python train.py --num_attention_heads=2 --intermediate_size=256 --norm_place="pre" --qk_norm=false --bias="none" --init="normal" --init_std_qkv=0.113 --lr_head=0.00842 --warmup_steps=200 --final_lr_fraction=0.0 --max_seq_len=1024 --doc_mask=true --z_loss=1e-05 --dataset="wikipedia_en"
Each number is 500 + 25 x the weight over its row's rms, rounded and kept within 0 to 999. Layers, rows and columns count from 0. Numbers have three digits each. The size before them is the row's rms in percent of the matrix's.

# down: layer 8 MLP down (transposed), 256x64, rms 0.165, rows 124-170, columns 0-63
# up: layer 8 MLP up, 256x64, rms 0.173, rows 125-170, columns 0-63
down124 098:503547475503481533513502507514492488482524497507445490525495499514555556490451518525467506498513485472510524484506495504508500514519557497472501486472505448508469555492486498497455471520466500
up125 114:524509539482531475494513502488492468553536542505504501489465505475520525498494488519458445486488529514476507502497519541473500517510527493493495536478520487513524505473489537498587485509479480
down125 109:517488491511505540500474488512512539442514487460503481497484476531517466522515538526532512513521504484477485484511469522522515451491463509495478488507500541548497444494484541492444504530488508
up126 132:493478481476496495476498473525490460508481469493500470480478488466479441488490493479449497481446460508478449501475459509477477469502483513483481489480510467472451495450481466506495500507496480
down126 121:508447510508514474507445515468493520485495508502490527506531483494503523503519448473548532479520499508502506506496486471503518522498509479503491489477528581518490517507526527458498469443466520
up127 091:535475519507480519508524487485498506476496480544511517510496515496499475470496502494484483488518547541589551544525504500528485491492534493514496522465494510549489489525529545500518525493497466
down127 088:512496517503535475476519510493490529480500546483506452494439505497496504547524511482517547559498479456490540515498481501492475536494515489451496517515529524493499483456512506493491457520500463
up128 116:532483504502519526494490492476449470500544512513506516576568506507517517478536534506472474503511526501462511500479531530488520481527529499468524495489501482515481512522533473514552510490498505
down128 116:540501529504548480518501532491486530498522481483487521522517489492540498463507492504496456531457501493491484558470491551497492507511481477460476499433518455532485512531481489499510503494471523
up129 097:445497462518454478503520521465497525542501515490488522491476468485554515467511502503498512517504463529462472550519442524473460485512522472506528494489486541494487480486498469490504492481504494
down129 102:505547481475480487541523493507513520515492508444489491544474481466497526476519494500493504498545485473519474512510465574465497489494459510499506458474481535531527482496509479518533498536514497
up130 102:506461488509525456509496497473493507540541472476482476492535502487521477485505532440499554524440495497479479486475485520527504481450502513488506484498522567497498478483487497507502482484463517
down130 090:528494492494519484531536499490492500508454499472529545463529543538518497505466557485482519499521501533493499481484481527474520488500468490495504531552501498453521445507505493455471491489507470
up131 103:529479505541533530511489444555534514496510489499494507488478500534489542508524457470498478489499535496531530492519508510497526495482528473561489500481564518506507526488512499474499497523472468
down131 098:527504494518516466525518462461504516515524519470454495536525496467490452475506514534462500546491498473503520496480517502512507482461493520520504491532484504491505503443474536539474511560477495
up132 099:497492526492435505496500478496478474476479486502461515488499442485483475483487499470495498475462499508516489512531483512494485535515528498499527471491503471490501510480520426511463538477551447
down132 096:521532513476517496498517450505475494579497522475449531468489531490475507512493486507474517537504533479478535497480522506507506487485500493491480488458476575512464478511535517495505491512481499
up133 105:482478506527498520527478519511546532519475452500476520570519529490510448493518484477544493482515539544475495500514476500529522490508518493475480486534513525538512525506474456508489514527520504
down133 113:464504486451492500503490504537551500448481457482511525506520512530495516462537518546493497495509493528482498455512512535529505481480511493478522468514536532499501469511481496545448513470491482
up134 096:488460514516513507483509474490478517493472479489474508476547487478462508464486476495499487452475484495503500509479514520529500515479467535472525466440460482505421521515513499503501526478496455
down134 086:497485490478500587504495501481549504513466510460508492447501503471471505446510521520522502499512484487504477513472502502497523514472496506515532519492552531523508481478439503507496490519546504
up135 101:455485449520466543473465469528503477513481466502537490503487508536542476516469482482498510485533494518513503464515511518505486501497500522517460467507459495505477490529530499528485568491496533
down135 109:517485520475476494510472514520474498466512511463495506507514505518464544536502503481461533500477480502500514506471478466540517564469502489510516511564493514522496460517477529486491539517454465
up136 121:513470471521477518496467466546487540525501536535503498527522464549491520501480459472507555526482496509516481500479514519468517498517538500540532491496505501507515487531457494547474500502483466
down136 133:533511492512476490511472473507460522553506501518531521474524476498470504499456476477467536505517465497522503495516512486489501497483517467496530504534514520538498486554417498503499471520464519
up137 086:481477499477491515520446489486464503489488482517519503517531544502446534483537443491500519473491493525488511507517522492545519525469527484483560517468505496500513446518474519478508522487476480
down137 088:486526496517525506508513515496529503509479521479512459497439458478494460458504491498469530518575512518499487521528482502502541505536505474505472550483507457503461495514520488495517463519516478
up138 117:469481497437476500492520455502482494514477485466508479507487494463434479476491495466461505473473486479499470489511490489488487486494458470452500503464503487489463504465479501492490531469475448
down138 113:525490479481498553503477520471522536481522494503471508485533532452472500486518521493481528518498486526517486533499516476445507521500530474482521470491477553507449490479492503539487525509528449
up139 086:468469503504502545522489476541507470555519496490450478510508528478483488500533473468538500518481495527542479518484479459497518497503494482469478515504469420500492507492511483536504483507527521
down139 103:477552495491469433493488509472489501499498507516525459461473503517513526495516517525500518534507541453476524505486559497511481482519468533509524514486478489479495524532501539506497470475515453
up140 094:503511475469512481500527546513521497512506530524513515499545464503495450508445466482532462517496475516526483469513494497452523502556532502493475560500490508520538504501529507509515511477515471
down140 087:520515521474493467474475537540492475508475491486525538501480504514489502462492488510471500486511489544484534516456525499511512504491503478498466510470479567558508481483504527487492532459466547
up141 098:518475477537499533486468476463489501511552471487495454495487511554504504457486531534506517493507496529502499512522484512523477465479545534524500496492495516533525501497452520539517496502562508
down141 092:480448491500472521481506477486538514472470487488463568520499499526480495536474503476523510547493497492473502503494485472499498508546503464525506511520548477525513512530543505501503482486436490
up142 106:473458486528529465516500542488489478507527498491504470561507496488511470475478465504509502514523469505524507519518498529538489532540523492506530457472512485488539544544530464528510494532500486
down142 106:531525517481513522556514518487515504470456531497531488493491490467508500550455516500521496485484487472497498493422477518487483500506481465514530493483496509485475534509522526501566473469488510
up143 111:500497537513516499521449476561461477497508524516511462493508482473526519509451458504491506500538479486494497503473508524501545480539505535539503462516448543502506499528514504529511506468499497
down143 094:526504502500479518551514532541499521506497458509504516450502471485491485515496457499542512519486544491501513534503484502483440433502494502475476481521530510517480441529513499502511516496467518
up144 111:507505499508499480519470481518478478533505489499503516534509507469536512498472508532489539460484489481481513528526533542548432488519511517485508542536506473531473467512519546518541523479484509
down144 097:472484507492517475467489513514492481534491467505532507511485523503468493471504498500491478526486482466493514476510491596546521509491510519525505464504509457500507474536543542490488539472462502
up145 086:493523504489493516514551505536512487509501480486513499528499488529444500533514463496508483489419515517465522506467458538523486479508456515500510499482536504538482485482479512507521513451519535
down145 094:503500436478474545478444513543521481530534524531550491501520544496496505502491514490456529475476506478506509459512458472479521506485478520504525506481501475491499487502547475491499524498526484
up146 089:504487515491503511512473572489490494524502474507488481469482488526472467528517491514506543497462503522493527520525505489500486520561546532519484561510502491513478518507553555501512506513492468
down146 100:551526503485472480476541511503475512466530488509530523504531542466516500499492460512470461517494476491538527495482520533518517441470453504483519509542494468511473469485528491531485490498510508
up147 100:533540492519515514508484502517506493525491451515491509489472545484511509521563459476526526496471475518481513538510486534468480503478498536546481518522482444502471524513463506487512547497510496
down147 090:501479480462483505470543493464490502518486510468527517500466479496462469466477537502453497519525488499562480520543540488510507480518486485490540482477500556511521523499536475510509474523520496
up148 094:488464528478506497505482483502511469529508531491516541492477529546522527559541478483537535476508471489466551498515476520518468469493519485503529504510476525489523440508519506491531516519498485
down148 089:539487519526451475468464511516521486498466511520480521482485487532530453484466491512500517492490504460478526454503474465506494488483493483560492472489527502521535500538521502508520553499528528
up149 107:482456488461534491464476503518492503506510516494506500503474523462576491540467504456520516527500510481497529469560499539541548505502515520529491507508513496480474542495501517493530511502504509
down149 103:488553508523505473509498507484475513476505577465487508523487513519526512522473485458453487489539498496510518476497494461468499505537503506499491488516496463460560525524507508460511480499539486
up150 090:492491518523473470479487506526537514452503528479541479494538511497509495503524509453534466506528550508477486541505517541477547472529484473510517486491515520506504522489481501513552532456523485
down150 103:492516489484512508486531515515444510535475506547477514543509547490474520520464508508529542478471491431491476490502474501515455487473504457471518529525520519497519504511524491516479494499457512
up151 106:475473509507491520546515502541478512498550511523473490502533497500509487525501516518496520528478509544457490508540525550488473484472520494509513515498505509514570533500534524554513484482485540
down151 097:491542520502514476483499561515501522474477510521536537471508524523539500509501502512515468461513502495444479499448497477504512518477492538514481494450539477498457498501448501484521482510500533
up152 099:526499483467526573497484473475483498511471503481465490450490511500504549529525495472518573475498548507485514509515475464500499507519522486527496524526464513528523518505527496528504511500508524
down152 091:576520556493502488479508492500489487479500499496501478493492495527486500483468512476470510521479514484510497540482531496534515493479518478470486474546578448509520475507495469466496531528505496
up153 095:480467468497442507517476498591493515487523440508496475504479484507547576462505505504510496515482491534504520498492503520521510491466496518503478500518514511503494485519494496477523525475527504
down153 098:485524482548497529480525519461496523513512512525482487513496461534474486426505477504496535480490491503531518515536488482495487468513513498496503563556505460503499474479514537474508459486489493
up154 099:471538491491494532480527493514469446503513492472528487517486440513469482480511484427459522483458509476511477497519496520489491494479523478477523527490437492507473525510498505506489528496500466
down154 115:488516483458515503497517448499508468556493514501490503487506489516424471519526505521503509498479514488520454510459543513485462493501505492500510518504477565523493531495509508535467512466538490
up155 088:517510469488512479496514468523490471528499487549570521524493499461464494468488514477478510466474491505479558518522509480509514471457511495511526548524508477511493514502494473548530499519536491
down155 092:494583456501525504535494464489494503514484470477516496492514500456488530492469511546515495504524461511523476474429516502518509487513492533482485488511521490531519483524512480469505522511524463
up156 094:527498515496469476507493502525484503478465463475488487513493454505496550507525502465530525484492509513495523485501491513539508542445526520494508573507496517530534499468533541482526498544497480
down156 081:518525544518557495502476508474510478502531465465481570515528501499518497566510492501503480463485482510487470515467478501521527527518502506526471476475486479479504495487497540479526479461478482
up157 105:518467478514517501531529472509498501586492502481507497465531511463497461480472491498515505459534455520505489492517503522496482488521482534506534550519477522484512498537501467510500442518503512
down157 115:470488476521533509517558485534532480488496510480506479481494505477482447467528488503536503472552509497520455489469516477509492501518489503478532493514510553527528448495522480509446492489508517
up158 085:510518507466529510490529504554507475513502486465539494488528515491550554476501489521486506535559506531517510564497517476504520469544535494493508524461477513521480496507481483511498480496488532
down158 113:477487465529452506462484495451503538482510517532499525511499506487487485522488499476505550464480490488537481449497535509533489510485498478486521527531542497478536504456514520475534552502504496
up159 107:562499467515509435508490515495459504509472505515495542547503486528488494512523504485503493449472528524518487527495484511520513510489515496537504482463514497542509535496499464553484483485451488
down159 093:492510502537492502461497520487506532471542540538518532496488504468497502500493497496542524520493406503483495496488518500463476500504520471505491515476503479508483536458551530462501474521510482
up160 109:499494470511480523486547536534480523505528502497531508508506425532545494502441501482463507506507498532477493490489504472512530531512493479524476482476491541554495536484505487539484487510512517
down160 077:500483490503522513529524504512487512480500475518465524478538468499488508520473502520477505555461482492510456496450501488430468515533487485538485504495517495524490543560482488490489486514548502
up161 096:496487517445544473458479519517498492536514503476504517495511497480539482451493496488488504532499479470554507524549494517491480477514537507492507503511490476525500480527514540509518581496526492
down161 087:524464530558476447506498485499465528467488458520497463484501502518508476521554526466535501506520517499462507541495478513525551506488509503489475505494513549469500512486486470474515471513493486
up162 097:487514512535544492496488537501487509539447510484529492528481470488509519501483498488491507476515562470519516508501489553523530454543542511510497503510509459502502524486519478455509525522535466
down162 087:486531541475496457521507520488466513491488458490464539514539501504557500504487477485506495515487505516488465527516489480503492477487515509525500492468534457443498499565507533492498528459503530
up163 106:512515525549527487463548512513486542511515490461493527513485524488503516486488509468523510527485521538526502528511472506506514483516563536517492530519480502549524556498518471501522463510514471
down163 110:533508498482468520469435468506546497456469519491463507509526512534555470505477519507528491496519521506503456502494512486471544507530467515534510487496471475458504491502521512509485533506534486
up164 101:474495512515560523482477472501456478516499457478543470515531515451481496469445468489479487479480497499492486466503487484488490512493520485445474499500540465509458491482475523483487511469499506
down164 087:486481523488484489544498478533547494485505559480551468508476461536432538507519484469470509529506494508488507523476520499471469514499532524483476473513467486499497520485479518493488535521513501
up165 098:498507504472474475456526501523478475517497518484510518511466478536535536551518513459485454533464530511495474503544471499498482484474489503513473529446487516488502478476455522480510509521532482
down165 099:511498502486483504476527456496478504476539483497541482501459498518462468480524512568482519467464520520437517493537522459491487485500502539496510525502534502452536489493510531505513519507497502
up166 107:466461512506536493543490472498507450471465505509517458490454491477504507503504516527484510449477480497498508520478481539495529470494508518536460532460551479496514512483498491553486508513527484
down166 095:509557486469483500485519493465490515514537498515518513477530491490525479497494464445480496489510508523492521557550502471443440494536485492505502484523505511478507497551512518483484491500466517
up167 086:464526492516508524545511493520490535548522522510479485494484510513510512543514505476505482494497490516466505463536503519538511461482498572517540469518526493502549499540512481487510523549524498
down167 090:513491516508551451479541504471505512504502510528500489515495495494441471459482507498485520509466474530507460535542510498494492531488526484492500512459551552467487536480530502511466490471510497
up168 100:524498506554521469499513528525522504508562518498501495491537524508548527477536503513506450516481520494519500488464482515472507520518513496536531521499487513533513461517514540538535542516533513
down168 082:453530518474512533511514513491435509570511497489483521476493527521492491513534500495513559510462477485488502480505485456496531492536486508507467504461500483487535465538515468472506506509506502
up169 111:446498553511475522516475484488492475493522520529503522528510495484515501504486466463529549476472500484475494462501511522537484502488454468449508546520489495534495501466489542501512504497535537
down169 103:451496521449499487517484479484534505498514521517502533464508534478496474524492512467503479489540535502494514480535553476510521510472454474456475525517499554465538508500464498491490518524501507
up170 107:497484506501495487507477461443459523483486533485484491463524487515492546496472506475549536474483503499535461533488483547488469500515489484488506541465525516483501475478442460492499499522489506
down170 098:529510530506464527470488501498506544497468545483496506443492504491423525481487486483503492488503520498495480530532491533478462529473537522506506547492490483504494505531461536459506518526499501